{"n_layer": 21, "d_model": 512, "n_head": 8, "n_kv_head": 8, "head_dim": 64, "d_mlp": 3072, "vocab_size": 8192, "activation": "tanh_gelu", "norm": "layernorm", "norm_place": "pre", "norm_eps": 1e-05, "positions": "learned", "qk_norm": false, "attn_scale": 0.125, "bias": "all", "tie_embeddings": false, "parallel_block": false, "init": "normal", "init_std_qkv": 0.0267, "init_std_o": 0.00412, "init_std_up": 0.0267, "init_std_down": 0.00412, "optimizer": "soap_variant", "lr": 0.00431, "lr_mult_qkv": 0.4, "lr_mult_up": 0.644, "beta1": 0.95, "beta2": 0.95, "lr_head": 0.00605, "grad_clip": 1.0, "warmup_steps": 200, "schedule": "wsd", "decay_fraction": 0.757, "decay_shape": "linear", "final_lr_fraction": 0.0, "batch_tokens": 131072, "seq_len": 1024, "doc_mask": true, "train_tokens": 738200000, "steps": 5633, "dataset": "wikipedia_en"}
Each number is 200 + 30 x the weight over the matrix's rms, rounded and kept within 0 to 999. Layers, rows and columns count from 0.

# layer 7 attention key, 512x512, rms 0.0694, rows 285-327, columns 480-511
181,277,198,185,150,232,159,212,193,224,222,199,243,241,220,177,216,180,166,241,174,199,198,185,195,184,245,211,199,208,203,210
211,220,190,165,191,207,179,284,172,229,210,192,169,251,131,228,177,173,265,212,217,188,229,188,217,200,180,176,187,193,190,205
190,259,176,227,160,263,193,140,209,153,235,263,176,240,169,189,164,233,186,242,238,209,180,250,190,194,209,214,197,212,270,191
154,242,183,215,192,139,171,189,180,223,164,223,179,197,212,218,184,165,193,236,74,182,159,208,221,245,188,237,196,202,215,194
198,210,189,170,176,239,246,179,205,194,156,200,186,198,190,198,179,224,218,148,203,207,193,251,173,226,166,217,244,190,180,188
188,195,205,215,201,177,200,132,222,229,144,175,236,160,210,153,206,199,208,209,217,176,196,193,212,201,220,225,171,204,128,170
199,214,154,207,180,220,203,234,200,166,170,204,166,242,187,233,169,232,175,156,199,207,184,185,243,182,161,237,193,200,179,231
214,183,228,168,203,199,220,197,153,232,235,194,212,200,227,178,220,185,206,213,189,175,203,203,250,205,153,194,208,191,215,262
203,222,199,232,232,193,226,191,198,219,182,204,159,241,201,206,184,148,242,183,218,201,216,128,190,173,241,218,168,222,190,186
162,194,190,257,231,183,226,167,217,207,205,220,176,180,191,166,198,254,204,236,213,213,213,155,176,259,235,168,238,184,193,213
188,176,279,179,180,171,227,243,146,254,196,176,192,193,219,248,191,155,246,139,220,181,163,239,162,157,215,184,215,206,184,243
243,135,173,210,226,183,146,261,191,157,187,196,238,189,233,192,258,206,182,221,198,238,167,183,226,170,258,243,164,176,231,119
158,204,210,208,180,201,209,202,224,185,193,188,162,174,232,195,175,225,216,226,241,206,254,201,215,123,142,173,235,171,225,218
209,212,253,176,185,230,233,197,216,193,135,201,214,258,149,194,208,173,206,219,140,175,203,247,187,188,191,190,174,196,213,170
208,211,197,181,204,209,180,233,214,246,195,227,217,219,184,180,198,186,177,208,253,191,195,228,148,143,188,219,188,141,216,206
222,215,168,205,211,240,168,201,179,138,150,212,230,178,190,163,182,162,187,189,190,199,178,153,176,145,196,186,153,211,188,178
227,199,225,162,172,192,181,228,200,187,262,222,232,189,178,217,188,239,207,144,271,243,242,175,175,176,188,156,229,252,222,189
232,228,173,130,192,219,228,189,232,229,210,228,193,171,190,222,201,167,190,185,161,198,205,205,206,226,216,187,219,225,252,155
198,229,216,212,158,193,168,173,255,218,196,188,196,197,240,181,166,192,236,209,241,239,195,171,187,200,198,257,251,206,227,209
162,169,177,213,250,185,243,195,185,228,232,232,210,178,236,140,181,164,182,136,217,164,242,191,166,207,196,179,178,172,269,151
158,190,159,200,195,217,178,194,205,170,152,180,258,213,206,236,205,224,188,188,195,200,204,172,189,241,205,222,154,173,188,213
232,203,192,224,227,179,239,240,228,206,183,225,173,214,166,167,245,214,185,205,192,202,209,216,207,184,203,192,215,188,269,229
220,215,261,224,187,211,195,198,189,184,221,237,202,187,184,199,170,160,174,206,180,194,234,209,198,220,202,239,158,196,200,191
183,188,262,220,217,187,220,144,154,209,204,205,179,248,219,166,170,212,225,176,178,208,174,191,214,230,203,195,213,193,181,209
195,260,194,171,217,205,236,130,187,133,205,209,228,222,214,233,248,216,253,178,214,237,194,197,174,208,158,177,207,210,188,217
223,220,273,244,214,212,245,185,193,216,199,232,221,212,254,190,180,196,218,198,188,205,189,205,155,183,236,233,151,205,292,199
175,198,190,182,196,176,165,223,177,154,281,198,207,205,227,227,181,203,214,234,233,187,211,208,171,186,180,241,259,197,278,241
231,233,202,195,218,235,175,225,194,204,238,224,190,234,237,219,187,254,188,199,200,221,155,215,197,175,203,193,153,197,200,196
259,249,189,176,227,209,213,202,225,176,145,192,208,206,182,160,195,195,268,215,191,119,240,219,187,182,205,191,220,230,223,180
199,214,178,154,204,197,187,130,250,189,136,180,248,215,211,232,227,179,238,147,181,180,220,250,238,214,204,188,268,170,213,188
130,202,225,178,228,215,200,216,264,193,267,210,152,221,235,276,194,189,199,192,182,192,184,224,196,227,183,217,206,172,240,194
119,176,136,231,184,235,160,229,241,181,186,157,217,130,239,216,207,173,253,216,188,198,209,193,177,239,186,185,241,213,206,247
163,176,137,201,246,239,236,195,200,198,139,170,212,176,236,232,231,231,231,221,226,225,232,170,148,231,201,211,174,174,169,212
203,262,242,181,138,196,221,166,249,172,247,184,203,179,198,185,167,220,204,205,197,194,213,215,244,190,236,230,229,157,199,160
223,179,231,257,204,201,221,219,198,234,119,215,142,215,199,207,210,142,222,183,182,176,192,189,184,181,224,170,175,159,177,251
121,138,215,215,176,236,202,211,176,171,218,209,212,192,146,310,142,218,225,222,162,192,175,238,227,197,180,179,187,186,227,236
221,229,217,238,159,175,185,218,227,169,209,193,208,199,218,216,190,240,191,187,228,142,187,180,170,237,191,206,240,241,223,167
208,174,118,218,234,226,197,173,200,158,240,194,209,153,247,165,213,196,195,157,181,177,217,243,248,159,248,184,214,186,190,202
157,207,172,255,177,187,189,191,233,220,185,228,146,185,159,182,169,257,121,219,170,230,241,224,192,203,180,168,236,230,186,232
220,121,265,199,225,228,175,210,161,140,216,171,230,233,230,218,225,200,227,163,227,209,218,209,198,250,171,205,215,251,176,217
207,202,252,194,242,146,236,209,208,232,166,205,198,219,291,198,234,193,225,147,262,207,217,196,133,169,245,175,185,172,180,206
236,214,193,200,168,223,178,176,237,213,267,157,251,165,200,189,198,228,218,196,197,218,179,142,188,230,212,180,222,237,158,215
221,180,163,255,183,133,179,205,167,212,179,192,232,156,217,180,200,255,205,215,145,262,199,201,156,183,154,241,237,220,252,207
# layer 7 attention query, 512x512, rms 0.0698, rows 286-328, columns 480-511
294,246,223,197,208,188,179,252,173,231,177,195,225,212,210,182,234,160,214,155,176,202,184,197,181,211,156,201,193,177,188,237
196,143,210,241,197,210,159,226,140,183,260,277,244,283,207,196,170,229,180,260,203,157,221,213,219,206,152,131,237,210,245,187
187,185,218,239,144,209,201,209,204,227,215,167,147,153,249,159,257,233,178,224,156,208,132,195,189,154,143,230,179,158,213,187
237,144,218,196,221,195,226,212,145,188,194,204,198,250,180,230,207,232,173,198,179,161,209,225,204,192,243,240,228,221,218,177
202,211,265,196,260,211,190,223,173,212,217,205,194,229,181,184,226,180,194,195,175,201,208,185,195,247,178,151,156,243,219,190
152,231,206,187,217,211,171,240,168,243,164,188,176,181,169,216,219,166,221,188,235,248,232,191,247,247,206,216,209,160,213,220
201,216,237,278,236,234,216,175,220,167,183,222,199,106,150,223,214,142,205,183,141,201,203,227,254,226,227,155,155,204,187,187
245,271,188,194,200,194,141,257,196,121,182,190,196,151,254,236,263,148,237,196,217,244,154,254,174,240,242,216,150,239,240,189
221,185,228,193,200,281,164,218,238,198,238,279,202,228,182,172,172,231,216,190,237,192,140,212,222,182,170,180,190,189,196,202
124,161,221,239,251,153,202,168,198,235,129,231,222,194,231,201,216,168,252,180,211,209,178,273,184,243,199,185,235,211,195,210
186,186,174,157,212,252,200,132,237,201,166,198,214,186,176,258,275,228,197,121,198,186,213,151,260,179,165,187,221,229,201,216
151,134,204,203,198,205,196,189,254,232,208,242,196,151,172,198,233,190,178,267,191,227,216,158,157,197,186,186,149,195,223,178
190,176,161,205,172,215,212,183,209,184,163,148,178,234,158,187,244,231,218,223,200,133,215,164,240,205,192,184,136,187,200,223
203,243,168,200,184,208,245,157,162,248,215,141,181,225,176,166,198,248,209,223,181,154,261,140,175,250,163,180,210,183,179,201
201,201,176,233,217,213,249,236,192,189,158,168,237,228,194,242,197,219,169,201,191,219,183,224,224,188,170,219,221,194,102,203
228,219,169,205,122,248,127,220,205,193,264,185,242,166,192,147,182,255,160,175,179,218,219,178,182,214,231,166,127,170,202,161
193,209,128,203,207,197,188,182,154,248,211,176,211,173,136,171,243,170,198,192,237,229,201,176,210,165,230,241,158,192,173,244
243,226,210,149,199,198,171,199,206,201,206,227,218,229,206,175,178,166,207,193,190,229,196,228,233,190,193,210,232,220,128,233
210,213,174,230,231,171,235,179,207,168,315,190,200,238,209,161,177,236,222,288,174,216,209,194,182,232,201,240,184,193,200,166
199,224,171,209,219,233,168,214,248,167,200,244,185,194,213,179,189,197,169,179,172,201,194,209,175,196,214,234,237,167,134,200
241,235,246,173,163,195,215,178,259,195,159,200,229,264,211,187,187,244,219,185,202,200,193,196,182,150,248,190,192,196,160,183
209,243,180,181,216,148,223,173,201,186,190,179,164,153,178,212,222,222,164,204,195,205,158,214,179,228,226,203,230,259,208,273
251,152,175,136,194,177,214,214,198,214,154,177,210,239,186,157,179,228,180,162,252,257,187,190,237,147,202,176,145,163,217,197
247,207,187,232,189,257,252,161,200,249,127,224,202,183,209,242,165,240,214,161,215,176,187,162,187,167,203,202,226,212,190,246
203,195,256,180,161,246,177,214,252,182,178,169,147,230,205,162,213,178,204,135,184,277,204,225,234,159,250,209,240,215,204,252
203,218,124,246,132,174,158,167,219,221,182,220,246,204,190,196,179,194,195,236,215,201,207,251,191,169,177,165,175,138,180,213
202,136,231,210,183,147,187,202,183,224,250,179,236,224,204,158,99,231,232,196,180,162,206,192,190,205,188,216,232,205,219,175
279,246,192,196,221,169,159,177,236,230,196,174,255,215,187,206,231,254,143,174,130,176,173,174,243,246,214,181,166,218,142,165
165,173,234,167,224,156,234,164,171,228,174,184,224,97,247,219,206,185,196,231,245,216,188,177,221,170,175,244,194,178,169,224
182,198,189,190,251,252,179,179,220,212,225,178,220,200,208,163,199,212,220,196,233,223,215,227,197,167,242,250,201,183,197,185
208,142,130,151,185,196,211,179,230,246,259,196,166,179,183,191,197,255,134,230,236,286,254,235,209,208,205,205,203,196,195,233
127,251,156,181,207,184,221,223,249,180,151,116,229,201,179,192,207,228,210,205,195,263,225,200,158,218,202,224,209,183,202,193
198,223,189,204,214,189,206,187,211,140,244,152,193,202,205,157,167,171,231,205,153,237,181,199,211,150,202,235,179,208,228,191
163,152,221,231,229,192,216,161,241,140,165,206,252,189,291,260,193,150,153,185,122,178,186,197,156,234,194,182,195,203,230,234
149,156,189,176,188,229,162,207,122,168,267,131,210,196,137,217,221,178,227,201,210,204,172,220,178,192,188,172,212,189,162,208
201,182,253,230,201,193,234,232,190,179,258,237,192,209,191,219,148,225,182,203,179,148,237,193,193,219,214,189,176,252,261,179
148,230,170,195,243,220,184,168,195,202,200,242,170,203,210,190,217,224,154,212,246,186,213,246,207,206,246,150,233,244,204,206
176,273,221,195,164,208,199,204,214,241,210,231,159,188,157,240,169,244,231,183,206,246,228,204,176,200,191,178,229,172,143,124
257,148,271,230,226,181,225,189,188,209,164,149,176,221,171,282,209,176,214,182,148,160,216,157,262,209,197,240,231,226,221,266
211,197,219,257,177,180,295,159,199,166,226,215,227,164,288,223,203,215,262,209,258,196,160,257,221,123,177,220,214,200,222,205
177,208,161,209,152,191,152,205,173,156,250,171,269,186,206,159,199,186,232,222,167,188,181,179,224,173,196,191,212,189,250,158
225,208,190,205,213,154,178,259,195,191,218,166,192,174,160,194,150,198,294,236,170,227,231,180,180,285,201,204,248,242,271,218
209,179,201,222,260,214,222,157,183,169,214,211,188,190,174,193,191,153,204,209,210,249,268,264,208,227,260,199,154,245,156,204
# layer 7 attention value, 512x512, rms 0.0788, rows 256-319, columns 480-511
182,208,179,137,202,181,161,214,153,213,217,205,260,230,171,165,300,230,160,228,270,225,110,233,213,214,233,233,221,155,212,182
213,227,212,225,210,232,197,190,210,169,201,154,187,141,168,247,195,187,161,171,213,192,237,270,202,157,303,182,133,139,232,237
213,185,223,157,192,223,115,124,270,146,199,266,191,207,197,219,173,208,148,158,226,204,200,172,213,203,262,183,168,194,290,239
199,233,190,149,217,235,196,185,218,218,181,213,195,231,274,260,183,166,236,159,166,141,238,219,215,181,177,202,100,185,178,218
150,273,207,232,171,275,204,156,186,197,234,163,196,214,215,158,134,142,216,181,249,196,238,216,165,210,236,226,183,153,195,245
148,214,192,226,217,172,223,211,178,216,164,226,239,160,106,175,191,217,211,264,188,197,171,202,200,252,241,206,225,273,140,191
153,202,226,187,124,225,157,186,167,224,217,261,164,267,186,169,229,198,196,130,202,233,194,180,208,208,133,217,165,161,180,267
264,120,219,140,226,195,148,261,213,173,200,204,192,226,212,220,209,198,239,240,180,197,212,254,230,199,214,138,159,183,273,104
210,186,205,167,269,113,205,217,188,213,187,142,239,156,211,216,201,267,160,212,166,190,213,187,224,140,97,218,234,281,152,177
187,149,215,215,156,191,195,247,167,197,225,137,312,195,237,248,235,136,160,296,156,185,155,126,237,179,178,231,221,201,198,158
262,199,177,176,150,263,155,286,159,240,224,238,189,216,216,180,190,178,226,219,204,193,255,122,169,210,171,229,204,175,228,219
227,174,166,194,205,162,197,193,216,237,209,116,260,186,161,216,230,221,251,276,151,196,164,136,210,219,168,240,191,217,246,189
218,136,170,201,207,165,181,263,221,193,185,301,198,135,189,211,221,184,159,181,195,200,170,181,211,231,153,205,215,207,201,139
173,241,184,229,163,247,223,260,160,202,149,206,186,196,194,153,187,181,207,277,224,117,218,183,175,167,142,247,279,223,130,190
150,172,221,156,237,138,182,114,211,210,207,217,224,266,198,163,192,165,253,186,123,146,251,158,190,134,239,178,137,248,166,172
201,213,179,220,184,187,202,228,202,160,182,257,181,110,260,226,260,212,224,169,159,194,195,212,238,214,173,196,146,261,209,168
174,191,165,152,250,174,217,259,174,261,150,195,183,168,245,195,191,187,213,196,253,206,215,185,244,185,218,169,197,228,199,234
193,216,237,199,260,208,240,242,133,260,219,117,178,244,246,150,121,201,206,181,259,162,147,186,202,238,199,162,291,219,144,249
224,198,169,228,249,223,197,178,201,184,231,196,179,250,287,166,183,116,140,208,265,198,344,245,144,245,172,175,184,231,236,197
188,330,172,267,190,111,185,171,155,95,139,194,180,143,163,154,198,201,188,167,255,96,92,174,223,265,196,177,183,187,216,164
193,203,169,207,121,228,147,230,189,228,223,188,202,169,211,202,136,160,207,191,242,167,197,219,210,206,183,141,187,168,108,171
315,178,199,174,178,185,144,186,165,227,141,233,210,182,216,203,241,167,195,217,225,266,169,148,199,159,143,188,199,226,146,191
159,196,252,260,169,229,220,202,180,223,153,253,205,225,221,183,175,172,175,219,189,193,242,246,147,158,246,182,212,215,198,191
187,217,172,199,185,176,220,238,186,106,229,210,241,190,228,204,233,323,191,187,222,280,225,260,167,256,271,232,179,287,202,188
285,183,159,160,181,232,181,206,161,210,227,218,170,220,214,204,248,181,209,135,243,219,216,133,200,136,173,193,174,180,216,201
166,211,228,144,167,206,227,177,214,191,168,172,235,171,87,221,120,139,187,254,242,125,170,175,166,191,140,162,249,168,119,133
174,173,210,151,263,252,134,126,222,233,192,201,164,146,195,195,203,216,233,193,148,259,244,152,238,233,238,249,228,209,226,195
197,239,200,176,208,191,190,239,207,182,166,218,187,217,161,156,283,206,225,191,235,163,224,211,164,267,207,320,242,219,173,161
201,212,173,258,204,193,205,161,194,157,193,185,200,182,230,202,227,237,189,198,135,186,254,238,215,200,316,181,235,255,235,183
234,161,236,172,232,176,165,170,221,198,130,284,190,137,192,210,144,261,286,200,271,191,154,232,155,151,176,254,217,296,244,240
222,153,268,170,237,178,152,153,248,224,130,136,244,184,178,264,203,201,170,252,224,230,187,93,209,61,241,281,218,110,220,143
141,177,180,216,193,217,158,160,215,252,191,202,197,189,175,185,133,184,179,242,132,186,240,207,165,185,235,158,177,193,220,180
202,220,187,232,164,184,125,171,186,214,142,223,193,173,189,185,263,243,240,235,175,142,203,252,211,143,202,248,233,190,215,218
213,236,196,192,181,146,192,155,201,134,198,210,227,181,208,194,242,217,213,172,247,249,155,253,182,255,280,218,122,211,197,258
231,179,187,182,189,262,175,241,195,213,225,210,217,190,196,220,236,205,213,227,231,210,243,272,258,204,112,254,190,158,199,259
220,274,216,235,200,192,212,196,174,261,199,191,176,163,239,244,243,175,229,187,246,242,177,166,160,165,183,202,173,273,227,243
273,204,159,165,160,181,175,182,210,192,264,232,218,256,219,134,322,253,236,221,166,226,201,194,178,289,211,180,270,335,253,173
212,207,135,208,169,178,166,252,251,132,213,222,226,196,230,217,287,272,226,229,226,244,248,141,152,169,197,215,234,192,236,297
170,166,177,204,199,110,233,166,173,226,157,225,252,236,175,165,94,222,281,288,188,149,190,233,228,143,169,193,208,170,146,274
229,242,221,116,224,237,176,215,217,215,169,124,156,150,187,177,229,286,236,196,137,152,207,252,265,276,227,228,230,214,150,194
174,189,201,211,150,300,116,176,158,234,173,205,196,209,236,131,309,182,187,200,173,186,271,214,206,206,194,153,249,193,210,213
237,174,195,225,198,187,220,198,187,233,176,234,286,206,215,203,206,215,165,193,203,229,197,215,191,129,170,143,167,260,317,216
224,181,248,151,171,161,179,226,249,232,192,206,212,195,253,201,202,252,204,263,191,176,182,208,187,271,225,235,196,264,212,219
225,175,220,165,223,254,206,127,179,244,216,245,141,212,256,203,281,128,196,151,134,207,238,174,198,214,176,194,205,207,211,182
187,198,126,164,230,204,159,210,236,274,205,234,166,153,219,226,155,216,238,231,148,218,212,244,170,171,161,246,259,269,247,209
177,168,206,188,208,169,181,191,117,211,212,256,231,187,224,222,252,196,288,186,157,166,157,209,280,255,277,217,141,185,186,188
161,168,253,224,208,191,230,197,137,168,180,154,125,207,201,197,242,180,177,133,199,205,145,236,164,231,270,286,173,204,193,170
259,201,198,201,205,157,236,213,223,144,221,195,161,212,231,253,107,224,173,201,280,208,227,207,208,201,263,214,172,117,244,265
165,220,217,261,159,250,152,194,189,292,205,229,204,236,173,157,238,268,219,225,261,253,215,212,224,224,222,138,254,191,221,198
219,198,259,181,256,237,213,249,214,285,179,177,204,256,182,209,200,199,179,196,235,154,187,107,75,283,230,209,228,150,183,206
166,220,189,300,265,237,237,183,173,178,216,141,185,222,211,210,182,242,136,224,217,183,160,215,119,214,232,215,166,178,225,255
143,263,149,232,156,240,200,154,148,235,178,181,166,265,192,80,158,147,259,147,209,217,259,213,178,197,137,180,220,277,215,197
240,182,187,130,206,225,184,259,231,213,152,215,222,206,203,220,278,221,198,204,146,184,230,189,229,203,190,223,242,241,220,179
176,229,147,219,181,207,245,240,184,223,177,244,256,258,178,156,207,212,181,272,235,189,214,317,220,208,158,160,311,281,197,230
227,214,199,179,235,121,225,252,240,254,127,187,210,188,175,282,157,263,218,229,142,183,200,247,215,111,130,244,187,221,139,188
226,208,222,264,282,204,182,204,187,254,182,200,163,171,204,231,203,135,176,256,262,212,222,131,152,176,236,168,221,107,209,254
228,196,186,153,210,183,210,194,192,152,173,181,177,142,187,213,246,192,197,191,194,215,172,102,168,252,172,180,208,155,137,253
171,189,243,207,155,162,243,254,230,129,280,187,151,153,177,217,132,238,140,245,221,281,184,235,201,196,325,198,163,131,228,244
204,206,246,193,161,186,226,221,164,230,214,90,162,187,276,193,246,235,157,196,185,193,250,275,198,177,229,107,237,103,200,147
254,213,221,163,194,221,273,279,337,220,167,275,242,191,239,151,182,231,249,192,194,212,176,218,231,212,200,172,157,210,169,252
155,202,200,228,252,113,244,226,168,133,171,260,181,178,220,171,260,203,266,194,197,241,172,161,205,275,221,220,213,276,154,251
201,185,204,166,120,268,179,192,244,211,200,204,225,148,199,165,170,142,186,138,176,196,266,219,268,208,260,172,203,136,163,209
256,214,183,137,268,154,233,209,168,180,244,189,151,253,184,157,200,227,238,145,310,208,195,184,181,205,183,210,170,230,208,283
212,153,260,161,214,247,215,222,243,250,166,209,146,162,242,188,116,167,234,184,175,208,177,227,177,215,190,238,226,199,200,191
# layer 7 attention output (transposed), 512x512, rms 0.171, rows 256-319, columns 480-511
185,220,188,262,197,174,192,224,199,179,141,217,160,126,173,240,257,182,265,198,156,211,180,190,203,203,251,152,194,235,207,186
213,201,218,144,208,170,201,223,142,138,293,147,182,210,231,189,250,275,224,198,226,244,142,268,240,207,216,267,180,158,161,139
123,186,189,177,196,184,192,204,211,183,222,103,185,126,247,205,216,203,248,211,222,274,241,183,190,203,169,276,212,157,195,167
214,222,166,207,190,229,165,181,195,219,207,214,183,189,154,198,120,170,133,309,156,193,177,245,248,154,249,171,236,189,205,216
176,211,209,150,206,173,180,187,150,161,209,208,178,276,240,136,185,234,260,226,154,192,214,167,137,198,251,250,217,203,118,139
161,242,173,182,227,260,169,152,257,161,133,219,265,162,206,179,181,175,152,147,252,176,231,247,198,192,209,259,188,218,160,251
149,199,278,173,221,158,260,189,187,204,221,202,196,166,236,144,188,255,258,175,227,151,214,154,215,159,233,226,235,231,150,198
143,203,181,220,181,210,204,164,151,179,193,254,236,197,214,166,127,192,209,164,201,214,236,180,189,143,180,160,289,160,178,195
272,215,251,193,206,188,156,183,224,202,191,203,213,235,225,215,284,238,215,196,215,193,232,183,118,221,179,168,229,191,151,141
209,247,171,193,165,205,271,209,175,195,133,196,176,166,147,194,196,188,204,224,189,166,256,187,152,215,196,124,254,155,179,218
222,130,226,200,256,243,205,197,153,244,152,211,189,232,189,189,203,219,230,199,177,137,162,218,194,167,200,204,211,220,249,240
118,255,141,166,220,253,245,203,219,163,210,175,186,191,234,184,199,178,113,147,193,200,186,199,197,175,159,191,242,239,201,239
248,215,293,197,162,130,153,234,230,167,213,183,183,256,211,151,241,251,224,179,208,212,193,188,229,210,199,186,200,145,205,147
221,210,195,257,175,221,202,180,208,212,285,212,222,186,167,162,213,189,135,239,182,213,154,203,172,220,220,177,136,265,252,204
191,151,171,186,201,225,186,225,193,237,167,173,208,145,147,211,194,229,228,181,173,189,188,269,155,196,219,236,178,182,262,253
224,168,228,159,195,160,158,253,214,184,183,242,223,208,195,245,196,229,176,159,191,214,170,209,220,258,219,201,224,231,193,186
212,191,224,192,167,249,170,185,215,281,255,193,226,255,188,246,183,179,142,191,163,174,198,186,262,214,193,217,226,199,183,244
190,135,199,221,164,231,179,221,196,212,155,214,219,208,149,194,162,182,170,233,174,223,166,199,257,162,180,143,180,155,299,154
216,265,266,292,165,153,195,186,194,204,246,205,248,249,187,167,208,191,172,157,182,210,203,253,143,164,210,155,202,246,219,243
201,137,232,219,210,216,238,128,173,201,226,163,186,214,194,257,228,211,239,227,160,217,196,181,192,172,252,207,211,167,212,158
217,172,172,230,198,220,212,178,174,160,214,162,161,228,156,207,174,191,186,151,210,167,230,242,209,200,170,205,269,187,189,174
170,207,176,213,200,189,213,246,237,165,213,220,147,209,172,175,192,170,213,211,185,170,254,175,210,218,173,149,233,224,238,221
152,183,161,210,161,225,119,176,179,204,219,176,155,198,116,191,173,229,163,208,229,240,174,224,197,226,149,247,244,213,222,189
249,177,278,193,196,199,174,147,198,220,219,200,192,142,215,243,267,198,169,191,179,154,202,202,90,230,161,221,246,170,195,152
191,151,212,185,229,183,205,193,165,124,220,167,220,240,245,136,154,167,230,169,202,150,193,176,219,256,217,195,248,199,203,183
176,187,245,252,189,184,193,227,221,196,275,210,266,223,279,213,182,243,175,221,213,202,156,223,142,154,170,205,184,176,169,239
154,210,260,177,154,150,159,210,205,221,183,217,152,256,249,224,191,214,186,217,240,206,223,261,161,240,165,203,181,176,172,249
197,197,189,270,202,184,188,203,207,207,242,155,207,179,189,197,215,268,146,217,199,229,202,214,129,230,243,238,193,226,213,197
203,158,182,193,179,210,174,189,207,215,141,195,195,202,140,201,209,180,200,184,243,191,172,214,210,247,199,199,135,216,198,266
208,231,120,196,253,169,215,209,233,213,173,174,229,186,168,218,190,236,224,212,189,233,148,159,151,212,225,222,187,198,175,195
205,228,218,190,161,158,205,213,201,258,172,152,137,189,192,148,203,239,214,179,238,198,247,167,129,255,204,240,136,151,217,217
180,139,162,195,237,267,229,247,194,197,160,255,192,200,201,213,226,168,247,164,175,224,219,253,159,211,232,223,148,251,153,269
157,205,219,186,233,229,186,165,231,259,196,186,267,228,198,211,206,197,211,230,216,131,167,192,232,298,198,134,169,190,227,143
205,167,145,177,222,212,236,156,244,200,256,235,206,146,243,211,202,186,219,159,139,51,313,194,244,236,210,197,206,196,180,209
217,258,183,194,221,186,203,165,247,150,229,148,183,205,188,208,292,205,166,244,177,219,211,203,204,192,278,214,249,252,188,136
238,161,263,220,174,188,196,202,179,154,188,187,190,231,217,149,183,264,187,231,222,187,174,224,241,159,220,179,217,255,207,157
218,220,181,237,233,181,195,241,196,181,101,177,202,186,216,214,213,98,188,170,152,174,176,240,222,178,198,122,233,256,154,221
195,163,243,139,164,179,210,163,152,243,191,174,176,211,199,208,204,171,216,245,196,191,176,229,202,169,222,159,212,232,176,211
227,266,171,194,265,256,189,187,275,124,210,181,165,193,224,213,245,147,163,191,274,222,231,252,233,191,230,206,180,224,261,205
199,273,126,245,201,215,247,158,205,195,197,232,213,223,253,192,170,173,209,224,191,216,229,170,104,163,156,215,196,176,177,184
195,166,169,158,125,195,175,203,215,193,217,189,177,130,169,268,225,133,203,171,190,238,213,215,144,153,243,184,126,197,228,212
186,153,154,175,202,168,203,239,236,218,223,193,231,183,163,195,197,182,172,235,183,217,157,170,141,151,266,209,232,196,222,172
264,164,205,205,165,149,174,239,190,187,121,223,174,196,165,194,273,177,209,180,249,202,228,221,243,227,170,279,155,292,234,210
189,215,172,206,209,177,191,177,180,229,242,184,154,178,215,190,233,208,132,193,142,183,211,192,219,184,272,155,229,223,245,164
168,247,218,193,206,226,164,250,217,232,227,237,182,228,204,211,159,200,184,315,189,222,227,174,224,200,199,205,163,234,184,308
147,198,207,179,187,158,210,183,161,221,126,186,195,177,155,221,235,171,287,206,215,187,250,168,195,240,188,179,186,195,163,187
201,179,250,172,175,170,182,183,198,244,202,181,186,208,206,263,217,181,183,199,209,146,238,212,237,214,193,215,218,224,236,143
253,223,239,215,206,232,170,234,217,206,206,231,241,276,232,175,177,262,240,197,221,188,177,231,194,178,183,247,275,203,171,176
194,197,92,223,180,216,127,158,229,177,185,261,228,202,162,223,203,161,202,134,158,250,284,162,175,227,193,257,194,149,233,228
215,135,195,276,227,221,176,137,160,201,253,239,116,163,220,233,236,227,175,242,160,162,203,279,196,201,172,264,237,187,236,189
225,189,191,205,204,167,173,184,239,195,191,184,234,186,217,196,191,214,250,223,159,215,161,220,154,209,172,205,226,234,213,158
214,236,234,158,214,207,204,170,121,226,205,185,156,261,194,252,183,210,211,187,160,250,195,256,156,164,256,230,211,188,190,182
151,229,198,276,248,181,107,187,188,154,165,156,226,197,245,238,161,192,212,195,210,140,136,150,205,184,227,116,188,232,232,196
195,198,168,239,180,179,154,238,203,197,256,182,238,174,202,211,204,164,204,234,200,239,199,181,200,122,201,157,132,229,186,207
168,173,155,236,185,196,150,206,199,211,145,211,188,154,219,210,222,202,206,163,178,184,227,189,152,196,190,213,147,224,191,202
193,191,205,183,160,235,218,201,166,166,217,246,231,203,156,143,214,240,208,122,173,204,255,212,222,196,191,257,135,169,220,157
254,242,163,214,125,228,196,249,234,216,252,207,189,232,218,209,114,159,103,233,232,216,201,238,198,222,234,215,189,217,235,169
178,210,241,170,183,218,255,250,191,188,210,235,144,232,171,232,203,167,269,233,204,147,233,172,172,234,201,158,208,213,233,222
193,251,156,143,209,243,139,204,196,196,250,202,194,239,181,237,165,150,249,188,202,193,203,189,174,179,223,234,225,196,210,143
237,170,128,183,163,224,206,158,253,199,167,197,233,193,196,194,190,151,159,129,183,228,179,207,235,212,126,242,235,218,186,231
209,227,187,212,198,177,202,260,174,236,142,190,175,210,150,216,174,149,171,204,217,180,217,152,149,211,197,204,191,195,169,201
253,255,265,205,229,239,166,223,145,191,280,193,172,188,214,238,188,212,234,250,194,285,196,246,264,220,201,222,173,250,181,165
226,204,233,215,164,153,231,213,208,209,228,223,240,183,203,221,179,195,251,196,153,182,208,169,268,171,241,248,139,179,157,164
203,292,203,218,198,154,208,150,182,166,217,226,218,200,175,135,226,231,217,214,195,183,203,163,186,168,234,203,180,198,186,173